{"n_kv_head": 2, "rope_base": 1820.0, "attn_scale": 0.125, "init_std_up": 0.0468, "warmup_steps": 200}
Each number is 500 + 50 x the weight over its row's rms, rounded and kept within 0 to 999. Layers, rows and columns count from 0. Numbers have three digits each. The size before them is the row's rms in percent of the matrix's.

# down: layer 8 MLP down (transposed), 320x256, rms 0.0468, rows 95-129, columns 128-255
# gate: layer 8 MLP gate, 320x256, rms 0.0469, rows 96-130, columns 128-255
# up: layer 8 MLP up, 320x256, rms 0.0467, rows 96-130, columns 128-255
down95 090:455484509502507480595570459503486584534468590452531426458474503530467486527472501540466538491611515494500531384549463503460584503513502486610521595478477560526511483465494503521524494440491506375531395511416482451395507426533436568457528430497479474456530516470457517478454490427472502513503531578528449487549511437525466515538510586578630583567513402452429475508475493540630475402448
gate96 100:571465580504406475534564519523510478485495545440550528507567473470547525510564554426426492462586448486562414499508483494387488497531504548482443558531548509607540392432458497455551495535533452494572490536521578567489495572467547444503509557471563496534532502507525487527485394537458508526441528581506702513488446505390505497585377422466505454486468455474489483480568546543519515522525
up96 099:511555440471452547530439496486496461478395478460472568473510532468474509556598508503546508503566433464561485440427437500419470371369596569471460509528452424454453435442504483526578510468465482509485545374502562517507620501515588491529484473579567522506538527491490507500441440535555500480452543444548541533502436533506517449535516440577507503475481526487440502498463436564641478481488
down96 100:543569514538461476498541573555437456530553568397496527492412504412411532476492388546472463480562529543610453507507482439540514501468547490410506422533521458533532537455497521549490546462475629469577489593484576545476504548512518457495425434583510473483520529466484535521468448481505500472572452434440508462414464527436425452565441510449527567470554499424526465478492473501637433516429
gate97 109:536459526468546531525495404522439517556450470465454494449549518526422495500427498527566443473485523508441459603513500435536465491472543543467446472562530478575551560525608448496402481529614480530527470423513497516536460500572440540511506553490561464464571498569591529519350509468516530435501482536511431626556459582494492464534513458467532581518558526529514486456597517544466453459569
up97 103:468453469536490456517477568535502543413533485552533493549476502467487408489507449560454574513465488569526446549437462484501441487513467513461441506495524484467456480428592484494514551523381481485480458506538532453432576515453511527539503525524542624549498527488508550505584462422581480551495462520447422461560483547533506424544449473482587484394586499533552430518561561480442513571511
down97 108:519510524427524432552513499586555470444484342550509380479541564444521586499394523581420490535441506562400508609503473449458492553519374537520428479513478540540480535497583490460513539596488526548462483466473524527498496461492460466558548547479510538487497513517505509463480496555505503610505513523597408471450466518437433518561451494453544466437444542572485473427458461542599467517528
gate98 096:502614536451488530524532476513558447357430470559446486504508478475490461518467484525471554555553487447493464537492518493518515413494498471541489522528524436474485506493525466525493528460528558554491507555581550588494478572522517542496502546558425540540498476523483466395430519531579410532535559555458534508561534461444528486450527491418465456524598521496596454471546565443535475509562
up98 096:462491551454431520472478485524546413528445482498488530482509499585459473490492494513552432413583519388474536501451479416409475595460443510572457478443516504517611426541486503450468500526468473571507490510530415422524516533620555488461463478500585467477535607592461523526437426526343471414543560560554543550617500494512479565457552499456433557504442479542513486483529522605518555548523
down98 100:440540540520504544512503506525446544514469489589507495560504509458468454465508551503517528460554479516524463449459449482604522396624489541461552545438536565549466452609608497550490496414542521429566500491506502464410508451378471497508509554507466508470535471471554497460477449530492485603480476498505526514544576462615519434445522507378498486502425463559528536477423500524491477527518
gate99 105:522492553562388462488553531495469468507494501425437509612478509513483486495474463399586456397386526609541441494511405538454495450467494485576493549451527473388502466404569496423488492516505512501452559497511497521557554452559461519521414512501540551574441510492442531495462534463548427457413462543594516501506556380425537454438470486473515515456495482428504512417542534569521503452569
up99 098:429589489391572399447522504479433578492468466588463526445413480449598569447495475469574483533482452476549476528531509520533531448468541483477514521472476519454473533508435598448583533559561486427543597614355499484549527532486572615457474482545534434542491486507546465489458502591442588422413527537582479513446556525427541402522537415514501515527521497552508494550451414516491481527552
down99 099:558479569556518572505369564509509481559626525488617540546587620559531423471455464448499508474561551395504553497544534596575483514449455552499533423469534527511409404483437389500412450488528506479496542528459465512513432510494485488536481449446503451492525590516535517486531492458492485485501526476511434461534470500542518433467485471593493394446549474437517449534561500441551462477468
gate100 106:425489521424528469577486512509522644460474523557584532540499500507339501577511538486458556458560462532394584542475549523565474481470477508497519492516545552417498578440508504613515520497450543543453539440589549489410620430456516433462424502439507404430471486471430513543402470517566548485396485472512507492553469501479543515491439497411529476528425498474535478524453512477549422541505
up100 102:458515548556480500391495471539529552549579532528474506453517460549406480504474469571516489554459519531450541508453505530560454354556535469493468467458528529461431512463525544501468464521424539450535559576574559458538611512532469425552448517555492518461495491464448552489566405507594520510514537547405579495548505539542457473427443507507500476503542527489522516384497493513457493467487
down100 101:560487420500501615558582482490455512601526416555503465503507496503437511564494456532454512493499477435592553497563507534392449612432513457494523479571549457418521485499524622431501500483437475488426506450530537544519537427517495497487483543512508548476365439505443485531571518508399534436524592501509523509546500566534569438500494479550450383518464445501480479424535438542415517516387
gate101 090:541494474424403444570593513551427514557526469532340556488541441501489570525431519449572449475541522507449493514553672323484433470514489545430483534449520467514577450530411491449564496470509485457511565514532377476510520529491457486497502489443540420560486540546515485489534484520567529473446465422536509521448527480536520524552478505585461496495485528605510488472512529474528523553527
up101 096:526504439526448445537499503629559425555563497545366499616519424449474524481408469503481479520583501594405483526539462545481439484594498508420536444475499483499492417431478545564480511510549591374542501480545520494539569486631580496411459489415452490487523536480498445587523488527587530485511445541516534526469490508417472473476483518513515505451533527505505517599474479551521449514467
down101 096:431546509575438529520480464492505566532504523583584442529451543463479497563573499456461541426494458472541503564452554524465551510385403480540529520555526426467526555534490594571487538482537498457605419465474511490508482485453439512457518468474598475409457594465478544503388493483516449527492523362504515589596480609483544329550522502489513475484467460562394477513432549467491536532485
gate102 106:453461465454482513418561584452500460483542519525539490538505507466480492539518497548444506500452515548577569587427537601500536455418557523506543623565469599557508456578475504522484496482545509394468530507464574465511494461539522455540512526575503537456412412455545536470507491386570382373503439500462529499477448480517403462502511596503552493567457436412492528531505498503445492553507
up102 108:519516565518499490443495508626530477499468511466584457584476513474474578439484559457510524521510462555510473600489434537374414449477461529504444528520487530508520494629464494351476535467464492509517537515473597364568501437462523572537510539585471516467496463523485574449421492462552503578404385430481440568450429516587500532473609595541548468567459619451527473459469546488490468623538
down102 107:574464595430498419455529545510511398527412516543493529537435573507524428452574468501472506422453456471551540492484474478470535483497594371479497593585442534531539437547520438466389562496474524430551509458601496440520515468525442499512471496510648486533489464633524581512489541450553520480501455466486597439457516471434479566584463547461500571514557528550489391427481469557543474483458
gate103 104:561543557536609496522475549472352519445519507510514474460406451402566485439419609550464464528504511533568418506518538451450471531521563433500402546468512514528548465584560430520485502510458501534478565416507464485505570466537466521499453525536508493502667539483526397490552512511508535540520483594518555386452438441460518532505430468492517575498487513532455540513503422550453388470594
up103 103:497463450502478502520487471444571449530499500534515428458562457527541574545432537411468435477420470493365563466446544550566535496537425475525556477576418540522505479545589551540526499457446413421553506447528512426559517466536596613507587518563497493435475507534469486528494588456595577489498515403559509512524417546537474519532611488529400506558394513499562456512459450524528479536530
down103 103:467566530515479517501562537523483531536534434502451455390539459421536452519514584543521581539493515469554500437525419500433562507583462580558388563565533617467461584583554532529412577569522531490485551491571505513482530524555496489460445493408455513468589526524501377467507547538569508498475506521417555476429550470421484495499462442408490519562439551400381515510447529530451453399597
gate104 098:569530526436439528458464520520456456391428441492441396552478545524462434473545642486539425479512539517534463485495532508451545534429471366448437536509527517453437452515572555510474538503385504449483392451494476491574504536467371562486482449468531506439521586468446555534592480595495525432508487527532487522557498566434505455539583470552511469535607534519471424538582513627508399517494
up104 099:567488476523519519454516500525470484435489499453457562407517622500425545574401477555488473583510496470468485555487495547501497458425541549516455528551473496497541483449431466540583370504519411381398522528570453453455561480585495371474535463405430489510538494567528384508478490492496531417485583522516561517564485448491461573521567511391594521503582453425471569496568582579443525532480
down104 099:574486591475337462453513481509526611494428544525488513612504576410389557445534518531540520507517527531545454488587588412569470456479487571456561427441509474501510439510587581412401534505461509525548512420410390609447456474487478516502558533508527426531520538470519519516473506531402497423540422469571503582492522500510497475551431547529541488407462519539508473515513375539458456457413
gate105 109:480542588546335485584503504438528539445563399521519475460492492435534503507503545401429478511521472505459527432582447490393474437419489472593441461500456502546503455490475466399509568471537583499563548481438577472427475521608562517467510537471490543557560516545487446483480478521545588552506537563414478513649535562564536540513510514501553449577504482505526619507551541549523575493464
up105 110:519529583527486578562523579557453450521544409535482500500511381455541557543424508556476427441493530509443495392512462468418416466496523598417565600479513491531422449485595545571433391448458538490594554542540478517448478457601389467496496476503510577436494546531502469466502498426464501505494478495420568456501534481533448528461438500455540460464456446576464515435418520544451472491445
down105 101:519467585497489455469443478522552495494451622497513451553470581512359494531493550460615473555482543544544446537568539603546540465455427548489440527548528513521517475579510510462458506513501517513467510516518540503568556568576517447424518469520433470468521471450530589479534583574396482455429498480519531529570474447472513581545475504511400501540523555531465533574541524489438445481568
gate106 091:452544513518553613558520474508440412492512455622428451495574601560525539428444594527533573621454463467473490435544473551458493451462460508456470540449513467535457446562472548532502470468416472532562487380543596485444549367539489472493459472508477424413477547415429525433447488460535488471479484455530555459507481476598495387489481585550512445510601455540463488464512522474489508487538
up106 093:494481457499594423476550522437527506497439479547529512565503498459336450505523528575495518502595516548525464525609463488473496577534488504500546577537562541531529485538540541478548491451427544518553452415508445523507433497551507510530552545579536492536482382488439480551470487503475529532430501485479477534478427483335494520488474502438494603582573603499447454393560519493535487498493
down106 089:381465495480447510513589400577465559460522451413533463542483458547611601493477427507476495472523531538468506467430444511566459454490606449451473591429453377485492496474494567537525508512510533488464508549582461469603547513485493553529529459637521497451455477510504466507519449510575520485566515481527451480570547527477512555503513495455556459537500461425489531435581465478531483426588
gate107 094:507530481411529531453495547451493544562404426469549470486492522554486556440452509473411420525537422457536470520469507525469442508588543521408493596574531511507529505435525458498586550548508347456494493526370532575499559498599527535406556570462450499543438580599562451509509431447490513479455535522513521494501503542499502484446556531579559569444532524446491550558478513416542547539511
up107 100:481448475522503482494557443598493516482543511488405444396436588573627558503555625490452572521447516569509563449550465582522383523512476487450435468546548524497486510471476483498523541519508532534533500546551551505539480581551526515447457492463551556592463606542554533536565453484472414488426472502465506479513536559522551391520561512545536565525463523401450525382404560520521500504421
down107 105:415514538536450559529444535562469442565478457503490516485516460565437482536524555489534436522395439676485574527462535531448515486503394483427557437489535483496448415598517481458478457494621522585521577508468559497433531507658459476519464463466547472493460521491469553505555464540610470469431543408455558600500491462526522502561548476476574555517477505487416473542479528534513475532511
gate108 103:484453553520560453485512444413450471449433525440497520431478625472604434486519469433479467371430428558477402524496561504543507546561528496525525515475511466501540496471443558624446495492520475531569518474488496427567442495469486607530452511509621456508438570549422571518535522425559537506482500545514459529495511504472501430525509573426509534431546476517534559484585551489536564592552
up108 100:473599443457521419589503376496520589499451487527499469477493512517532565499428500597475547417424480542401430521506471547480488482477462525481408458537469371542495487554405542526452506476556518390488490465523530490561483456545435471497516569505503665607472460565613463404435525482554497403514520478475401540453503499539460459453527513490525588445519574522629488570435592468422530441536
down108 105:465455525471424519507475562555491510504532512451461533506499471443488538545568442525521501502510394529539484510438428411554508559506518536501622520507578543461527485424561547410498409443432410501508460544526549596488550552420493494535428437539472465574469437515481495453489495526467579559354475544543546585588452424469579491495460541591519647520460462544504529494512493457450489451596
gate109 108:486464503474482504533476520517401523487518479537569530564456465475512512470453532463452411470475434505528471522543455546559569516502476462517486608523623532513402460458447525521367470501442492526607484481553407507454553494489495555467401526458449520474511375489430502525462498526577486578578463474561443419602492469465496481508476451469614451501462515426472587463430461450549458467558
up109 104:480360537402457498459531483528446544544493436471521524427527440587488531471468471480398454492518508462598568472507410466584521492526518588441512488424446429487460544454501417491429428529408566525522506528482480412484515586499497480441399432574457490526491462498451628491546562430467605485456465545495538519535565505515465510543485503485519439509513551447584468562629474418508486472470
down109 101:482531523501500488553479511514480471484536543479459541506539416556507573507547462472517476484381477479490515523591533512527491458519584614427481574534615364483487461497549459573398496409458542589556427503433490575565514549454526536534535524513547450458446500492447547534452477482499512424498516498536467517556455573462515554495512422459508515482471446443526463498503521451633517481532
gate110 107:532489477572443512463540413530479481427515509467454494538449433439513590385435425400483412530506457380469435557503481540514533460500519526521590531527502509510584505556469520556439484522550483452493471409536403560545587455489448498504399498508477522582450534506478560567494549481476464523477494490446597436461457594508543490540485458593477426474457482525499477392523549539478530485484
up110 102:616415438479481524487487442524549461507556597363509402491545563594560541501509512530503469535434473457391537544499503419436541535427525534492501482421489508479541556485582481510458478541450456566530415553523535586540521419518474494532520457418477439523453505524586518441539425509468518446464487499550588595494476449449453607494592472533471530482510497570493447539490393373454500532496
down110 108:535552427421476511549437544410509485483454505466468437466599557526466516486561544567482499469430555491460575441494528498508566553553586549535458448533521529482465557513606531470426511566491433582582498515535478514459451486409524551408457467445440463534467513479591507463540523557467572431534482551495422494513501421507418522465543503531509560445535592518577587527469543509544439557485
gate111 103:542405499471529547516539520519458481498567507495523542478514463506427539505455580443491459574517575411574516507413480488503458466500500529459449466472526516507469444586501362536498470518492454512527588471594477553475480436534387473505519544533494465505546494550468393451493446447566492565558494498498424449557503526532493571565551498468561453452538442537475572480489521438459552485406
up111 101:553493467478530431547486446491411442515496548492653507560577590523436535412433509459572433455557508464498549480424503577431441574520507576512533516455538484542481561574506422558579434473573435510513545473534543467419361468441540384518536561557534464530500521512559564483516507539451563514580452518458554534465471541460530560476467447534498461544493533538476537402485435490482565457540
down111 099:657555554417586572399506447556526465474554363525557451421556510549470473431463561441487489425495514426462552403512496491559469444493495604504501556555552478496564484475544499524451496512495449471465440510384456536470472523484487511396598528458439603546537575523508520521548584544448465561520464410520486461575535449482480481502478485513485510439514519445489440468564392577496520517518
gate112 099:549417532517460429488473570604587521569465493499426624510513396475514510486535449551511502491490522490543490536503474459462468438597532546509534453448480534448462440486585532632493514499559569507508428458578530463374565529509522483512515522499459578419465558532410497517499502517545559555555491493527432516500487435446527489521498521449514525498381599526480530460477555481406533526490
up112 096:547549495498538526464428578497455472519509426489479493458524570628441451531436543561486505475479539535521519455488529520493441533506475476508464541561502528607501653504493584520534485482481494534465513464416528563534438513468555463518457493469529533594547497371469482464483570534470490506512503473466554396548502490460524604510529400538460455496499420528367485453449525490500371484577
down112 097:630482468494453433416413479480524521538521561409532528526522542494490532505478477459520511564498528470566526425553420517501495515549480482581477465458397576453543580542481502482607598508566500459509551503490494561479478485575459575497552371526412471591573505523559459593454469508479554450540478584508447515450547469501557485455588430470427444402502487441454366537589475483542535535531
gate113 104:436553525478446623506610546469444506435566361506518501466461449536537494515519555533561582509420504434441515524541399528528483581429483528513507545482660468505464453557528448419566510513482571566602555494538483493571517621450538555427576467511471495523476500459439489384558479564607540470415581467492567508359582530475521586456547479426550443577473517408427529480442506476525500456541
up113 102:474525551508530482455535462484574533552489585504580492470516530411571526456463450503504515412538461609488456509595556552539478462468370508498483525435418505545527450504422540569439494424536483528523582513494535577384448493442421514439470489480552461532516532488532465515378579484518445564578524507458526425523546494531441473504527478501477547611519482549568511458515497544468525527458
down113 102:539498533415499474454512630562613456455514437473461502535459512538512441468438565529518470533548548567497502473550560520519533489429545512487522535460462510457500503579523544486491603530548566487535605512462495460483554491562616540540414451534559493500548390583393540477527499497487530552475492595463526568495587503490483474529459578582473433458540546539494457447528516471446477545484
gate114 098:530462512638486482540531431517540435362471424501433512549486507494491499502465483443575518630477491526520571471530511527521575512403518484451511597568590463421415498474474478551467493402603435468508539493497436515558529455497535560501580544538407490581558552433520499447481507491511474454510488532451559520387469533503453525522423568582546458497489473522507408554485424509536453461549
up114 108:461549475568467512450475564525561499485368435500486552541518576432473506563588508464420509519577463579501516500538541514506513516518531455479499408484419476599450557518477542589424530450532588501509473558451589579502632529436435536472448429418514499496473566514425503482427433567477547566533503508578492499513447412452462519559520491595487593564551489431511482488515458496509510474514
down114 108:485448525553491465531483387484497506496498417389556477469534541501429512473453439530455567471515488385511532429556577522477540439481458598479572503430482480521511489502448489473479603512442494428460584558635516471531506508488511492461553577467487486581547473488451564459495517604421491499500487573449530599498585429514470582502431581515508501557545449478570442417440496513481515508476
gate115 100:482415467474394489478538578467563560474522534514458555405510591474508507427462454443553540528533420495433581438508581572489477574511503405548507508469514429496549480461472428490594528577470509566583531567530521580507510474553586493477499506506504545464441458479511573496458454642542379460475500576471400432397420511531495527546510476423554511584508481436479463512504546473490481461518
up115 095:518528565503538481454484464534578549581487423503495497477482399598499466505490466496551524540455489553472560459517573495551509464477488509495590481387489479511519474424526631475514451599512521548576565561496479471480442541452492468486485601479505498604532485513485436538498486500535542527521580526424520489478468533525494481537475509505482479494585411429429580555493427554473484506486
down115 099:597523424511467604590544460520429511494447488480502520468507514567527503514463555494558587371523497407472541411478547570548521558573493390504485446548479618501530423524497530433590511565499466541510556527544427515448518455575455482515587539529497548542532555437536447545506458543497458461453534522495448541426459492510435556454527493480550482574554468434462442489579505487478505485491
gate116 086:464526448406547515444529531555542491504513537535479538503516505478503502516487527491451512499568609570555529477532459473514528502489526647552500546549600499572544528569415500578430476436548474516465507452501467459485509450464634549470490593532401462487437542395563484544457506530527506470513512482550484542502418605554511525505542541473536557501444440468469522508455476601572551484532
up116 094:579503500554556539520506490506502498531522432616489429534496586564525455416489413523441519550474500456569518570606376459461456458499521375473418564487540556482568487578481519516498605522431420517477546456509481502536431448424475504480501383589477507457569554523531516471535566466574400538504484375416543513495497561520529470498453476506503526440486456471514492537475485461548480527513
down116 103:493487422515551570538533553463554455451464515579535470454436516551502522497512467473485458514551550548573430439518521539524439474497459423481576456539523497471548497497522502489500576549468442506471613478541526472500582502439547429618436526521556532526434473402537507531514547462587504465487460357448436537469467552574552450547487512592493511491513497416441471519502509481496442503484
gate117 107:510538602501526588413574472501599528491432500557510483507486432510461429473463535482482537408469509492521542548503506488514492524517506501463433436511496550423509474465486488592514537503474550497486468480533530487541517504532536468461471532454439450499442506520515517466560587509474440424455535623560394481467472456530529567571477548554397455508477527505494531534389556571534482466556
up117 105:455500459516545417535468515481495488571489382385473561495435465451498567506521526483397511471540503448434553564444525498577476509533512482517447416513541511531592475488470428524456473438505505511501498487486523541552487497472541490584395533547440445411462516542451416545569526471507543551631514469536520576514415411555552504427513556507512487467469427501445526533509515481431496501594
down117 105:407451406497485460539487494440428462431543486481467454450398440529580583402446542537524484517463575518506528487429495472545426444513521580585599434394517500513580459415467478491476487482485490510529483517515532486409534403489523544566410498465572598506546460491543386457562450561462456506515555454483497463578516504544561371484484516383535516547554561460457475463489591500573441451569
gate118 107:526510572450510504493481464425435534516482570514470445436489541477481572455525504496499571534518506513470516549536503505476518396425459463399489449485373464504405472517523425505419480332541498523534406457540509525521470443474409518420520574464420472557524464603469546483586484435497418448462468526519575531588515442482519541542519476499559568525467542563502568507517474388571501475546
up118 100:470432533451591441445490456522493553506478474465506502540599480596547504567443457495533465496477457540516530499530490523562560354495496460490488390535516458595478474483441426465542463524523589475576450563452479536531446414470474579477590513500446419496448547486559499511481537534386472456406511482455450600520460442576457578528493476584529503505500500493517462445542544494448571478460
down118 102:433513491496398512493472476451445526514438470485469578497472491469481483494481492432568598510502479413456440439491554571452547572517575446537448550596512592440514567531454475544578488553422532508523486533613540489489587525501550504481419558499546477458418557385506394471435576550509588475461526509509485449509571551419520449522516474495453452547524524467449455522561525445528438466566
gate119 105:441448568556593536468571570553394475497432431495432478602559404465500478546581435432569441454432453452478485416469523409458518509592446467482485598522543471529486515482538422457420514547539569523568509520467453459479470563563612451560533432412419579476481494563493452504458556405461571485472469505506432549498474528456425549501423461529510452544584478512508526511468548526572408508487
up119 099:481489496574469470439442466465486489441484528435466469505505489463528505470480518444524524449478587502591481468408607483585551573296401493460490525461476526485475420442479527493484513462438450553532497508489466425400456428673510436434472588486535529544487523457551459477539420521496508549473425446502505564450462540442532488556488470592449516475614486466512567529584472538462469437559
down119 103:555442450444593467492473487484496491525557516455546455411495526470506611459469543538463565486395563566461551479599449487417551563422513455407509474569563392492612519536463550515447492460517444477458511564538519491545535486463501587482495495587593501507414486417436540594546462444494528530551504516511546503474568568522482461516539493446448544421460500556437472509495490627508529476456
gate120 099:484571483508503507530498493490535531456579540510528537504586525470386537458490499481579592474542561464493492508448535405619502568524464452521567486539492406520460427597545562498497416456480473528585470533485387500575518522416506499496362515498486534548511417568508480511489444501497412430484521509426520502531470483450484517493351365513409481499522440509529426580570471547548526565475
up120 093:469442487503557528424552505462515444546392551487536523555528556454511499539512495506456476522547428482576498493538586571442529499493509543526561427451460553512593489451508570522513454442427479565507555493512478509482435536461534469476596546486565450575470541617517569524469434489427473531482575550495533448559461498493412481502416377471562491488452497548650464439511461487483494493530
down120 099:597536471524521455506480528531510554447663462503475484427507554517509475335532432446548523490534554566463511471503426486552583515412498542476520610610551591537557435562564503445530536423622522490567542483508488521514508475604448566480458448559424503497562505501459461457559535488398481480478500570494479524485524467492477505502475556425520535469605488535413407519446518522476510514438
gate121 104:537445458440530504542506597494497504575507588467534520532550638551486521561578479508512504579465423432511489581407445452531480548410562467385418462526489466528560539532604517480438411552421486449532464528453577487476468494416548677433501477422552462519443445552500487520346457496477476459523435556494547484569448463523475501530514539487447552538462460503425481479524467516469548429472
up121 093:522385530485594413507527506528523503443557505485499473621502442445443461484509419514500505592524402487502512484521574561478483436468508441501536473501597509482530434467517460559539467462529532449526501503488601483601552498412533437503620463465463477495568534501573522578546390513490537481520473434538463437555627577476507504462504465596587537405539549504517535512528468513553513456451
down121 096:536515516563468517590518447459501546480493434505535418493498546509458440530503560471475542551525545448442395444527487536497618456404495503425434453524518478512475493477481542440472474475568447501514541543466531470523542568472538446517404486446459527493554505542529548529471519423608497498570569483535563581522462407464572416426466488563522431538455540500575557475432567515467462475457
gate122 105:462444570554472626370468502503491516584538495528453478488587500426576581533493495466522569535501498438585432473544442489584452490513443587457526494475536489456514564499582501563429525516541568455476518499546518448500479478590521515429507499603456615499570544538530504414454483537558467468489451555323443590508591540544551508508518483428483474501503530422474425504515611524444459565492
up122 103:484502471470474529519507548549582403393531478487423509493486493521570544585495497522537407445471534422562455507523577491460506513505545577454540495517431536462543523403413461450522494483531467493429442467495450478485542442455532571556517462446495636502512465554511495557427438551455521514543549569496535477504512559416440473481515529520586471429497555506448532519548488546509524560493
down122 100:590409438509539451441450470516507421519516497530531530475476477471400468552497390578474506535435485572441548501549551484514554517583539460417482477564595585416481491519496555502518508447476544531517543492607456497476505528410473463508503559535445394450504573547428515532468582523628551545444588553550452472519475494418451567529518520503531609585485507559511404496484497475490481495503
gate123 100:431470551529493460538466451428553425469423461442409391417549445517613519423592461582575524449552529509430398486532501489452466553536380500535505495467478522518458366493519627529479407454465570482546553566432433463478535486476620472497438504447526509450494478492626535441502438481518501488464539469597454533429407551478517435534474445518467485479484504471457463528526472516549535460487
up123 100:517620478515480602499494457483473508552527459587549549430519554478518381567526598450525526572471466483510563506486500542523504564507520497477474477479669486465548523481556474488511518395512493424509499504551531468510550422567442534595481492420529517483520517528462482448527599593476455464511492481508520539378553444553471459543377616490495557420529582478486548556515464481517509480491
down123 093:540442615489471516592535624480541476463458594471448455468476504501555415500446583500574556568534443511441491553456512456552483474438405519561495487514470422463494600507442508500489547527355469453594551476482431404521522522554451461448538479508417511479523454463450526527597494545519513391526532475492524617533569520502528546433533533524418514472496487563597609544545496485442443419612
gate124 075:554544483474599540427524500489479536551500550480483520486512482490492525464513476526543399451550430455442462565501417514449504504444493510374501479531530517500472535445491541496539445534510561531483459480537505355504461437485447473470572472444472465466560488478497528512512351503514595474542547452442595467526470458479514493460519373438464478402557504521530453461498435515470469458511
up124 083:521449477474561539445565591538575467441479541476544539512620401468547528446530589528455495565411554577514506468501446473470470493510466553525470391468574503431570427481494495491440486476465502417526460466477533554531495508564584523505500462447510399548532457522520596550485620507417516482507353548479535461478405577424541488495601587512585458566475507397567521517508529505506501406442
down124 083:588449513452460571489507534439449462569538530500529486537517484494605415430438481473517477474523532487524492453483566387535534536419576408461460537470451484533427535404502530436493471459438469570464417522491562525572497446420441423423555434499538444408514536524514478564592434506523577458463549462470543458568451533547533487486488368513524604453490527473508451479577482569509451420515
gate125 113:494480439533497548562464504490464552502447513424462479501537494546525467551572489464504519588582472487535545455357437508460493538470545542524541506572516539334516469526616500476511538496505532394510509398474461544501508475502538486530450588480517483674556602480507497424509445498528570485541426502446417490549503468533500493491527428475445460481523434509520588481529504498570536550565
up125 111:508604454496500557552571517500455542526574488496473573605490608579495518573492473440453513524490506462514466497540524508506428444485451466466504492499516476514448469502497542542547568477351444394513627459572501496485502479478483433484527427503552505479481497496528518447463464532598557479476567497506533440553499575444511441474567488444521509568563453492565558421580452503441495477487
down125 109:501599508469513535541532487463490505492557619539522564570568612525406484495439485501437480471426414479523503553429498566462492504508494434414512402446470413522449465454550506498485447493449586445496533514453486446487421512599468504541449442476508538399559603494604535519528465503530442543441524463501414524544419563513425486504593428538526519504485595581520533470522520521453477607485
gate126 104:550504454568452508469497551520454528529542461504416502500569415511539426454508560531441527507433532479484518446454427363481458591491484507424497485578522487596470541502463514508509458480450480503635471448605475417441535512507491511558530529498509408492455459541511483448547545455515471536458507628509470391535548564537482593555496473512608554512548579596567532488529494493485577456478
up126 099:516508492506491469493574589510479452396513431524483508518498483523543585524500505560493435574420455491498478567395515454516536484546539456506459538545589470497571506414482454439443507504486506493569596466591375537509517415435529539556485518666509493541589492474358465476554460620567483560446527543446476560450497532524445493608500535558516533442455455416571563585529525512476465476481
down126 103:406538569524482524558512502521513472527556410529414448489537444499511521583548446521608523497533514467539558524541469429515470447385536495471556523427443501539567565444504511478471555551551575489566477468535403422457491454495537542515548512541512463448622496552476410530531427485434547435499483443505511558450522661464468438559567508512505553517442419463511529505596465523397520518437
gate127 113:418486544491435508549524493479479494591540455482498437506535590516568472545546462425473529498518490522601485518550490505551497422528523479606567524444585529552453485525514566502532448559538564363562546534453475413473472555469503430448540456477457490517534462616611452459430427457458574499571440489513501427544531545512478502531456483532504460547503452514545492550433514460544381418603
up127 109:437491455475464537511486492588558550512491510365555515459524502514503401527557477467450524499515541541499573589444445536631570392478518518534518403564552461527540487495479449507534472608426510469551527463462413460406551503426532572476558441408499547420476484539426512449508492550449488503487490494466491512505584460427468464418529511508437452608519427590516522485425480599498478547635
down127 108:427468473592558507540372475547446438542530430498467481523444544529480535451564409503555510504472603463445418452426601466462456471495545492408442465557494491510518482502439468597428456533514465477525499508537569501535459477357489395449514473502525498592506521467484514570490456459546488442572462544488485602450466486544474394475496626387496451529469567478451472461469502542519579516472
gate128 101:518551589520446532469600436539474523580469568504465432529473461488540557498463486461432491553484535518517602511562548522404575428472495516514538421426554560501524430600504483515554535494446466549567482516548428531538504508553431468491500494556324491560534510508521498470448498538473498459549471524516508400617502465409464492485531494542547451594459532546448459493447437547485475455484
up128 101:471484453424489420482510470475440508472544451543492429528498529514530438494548520442506434411573506388525461455493519549539511371448497483450552391519465481522437538503515471472497472426438497548470477454482544443471460468479499474506459515482491516622516503505433517536562435409536518567507479493526512601404447529509492507568428495500492441490509579531667479413514531490413519405527
down128 094:520466525481477575630450557515509599565572506493604503500470526502534357495508520536496549543495459504475519444448455504454563543481562561492535507541374418535497523559477556542590449357545526643459470492430468475492504423518512506481530544616540471501514477508503461467474479539592500503496524498577535470621557418472548492568495544443542434527438565485497486527454462412502566499537
gate129 101:465497446536525500438529562532653572556618455430554491509482522451522511365509440509523520509461549558440524415463527439538617545505511509617442502480497573573381505497500521526565481472533506490491457449421564487495563453493498492479501442429506471484504504524568476497506483547454557532561535577453464475427421542485512568508457485486545482531407462494489518528527523557533529542516
up129 101:514376566533511469552562379594523463535519468552447501385480578439541488489566428396533591444425532404558507477509583391541427526508512454538594498474423494492476486539511474484457489509583441528534521482526542530577533514517489453507480511414555567506547510474495488512497492508443513519563419501562506437487532390483553518482406426568559459545476582532518490536562480528499537513381
down129 102:530507504487412564556512531534488483534613390545492382466499438538481442599444571502425498469535376524564520495587533541565495496495483503525462475601515563535529426405502510472586580526460460486500438518557496538541456454463493457404501586537488552451574523480421530510540566563614543623460580471531510474496518506465511452443464467441528569483516433543534483519481542467484438540588
gate130 108:406515542533471462471552480484506538493595522550564563516568456558559443527496519582500459570510523478533404500421425525489433449444495488580533398391477508498530554514440421545532439528449464486480526445444520450504487432488437462419577471524419440487509586469369461461541532429562428444512550466459473481469520444537486593473569532539581510480547553510499436461458582434356510457485
up130 102:479519526558449544483443535471509434516536501466467595532519539570484565479632594459543592502451495597515469535479425449510541446483549414450470552533540411482472466513489453437488585499450473431507523528510508576478537552545513518474502434524405536393507542510459537548533476548508563494500543539541486554514490560546513565495619497532456506507484400493449531497446484553428512398580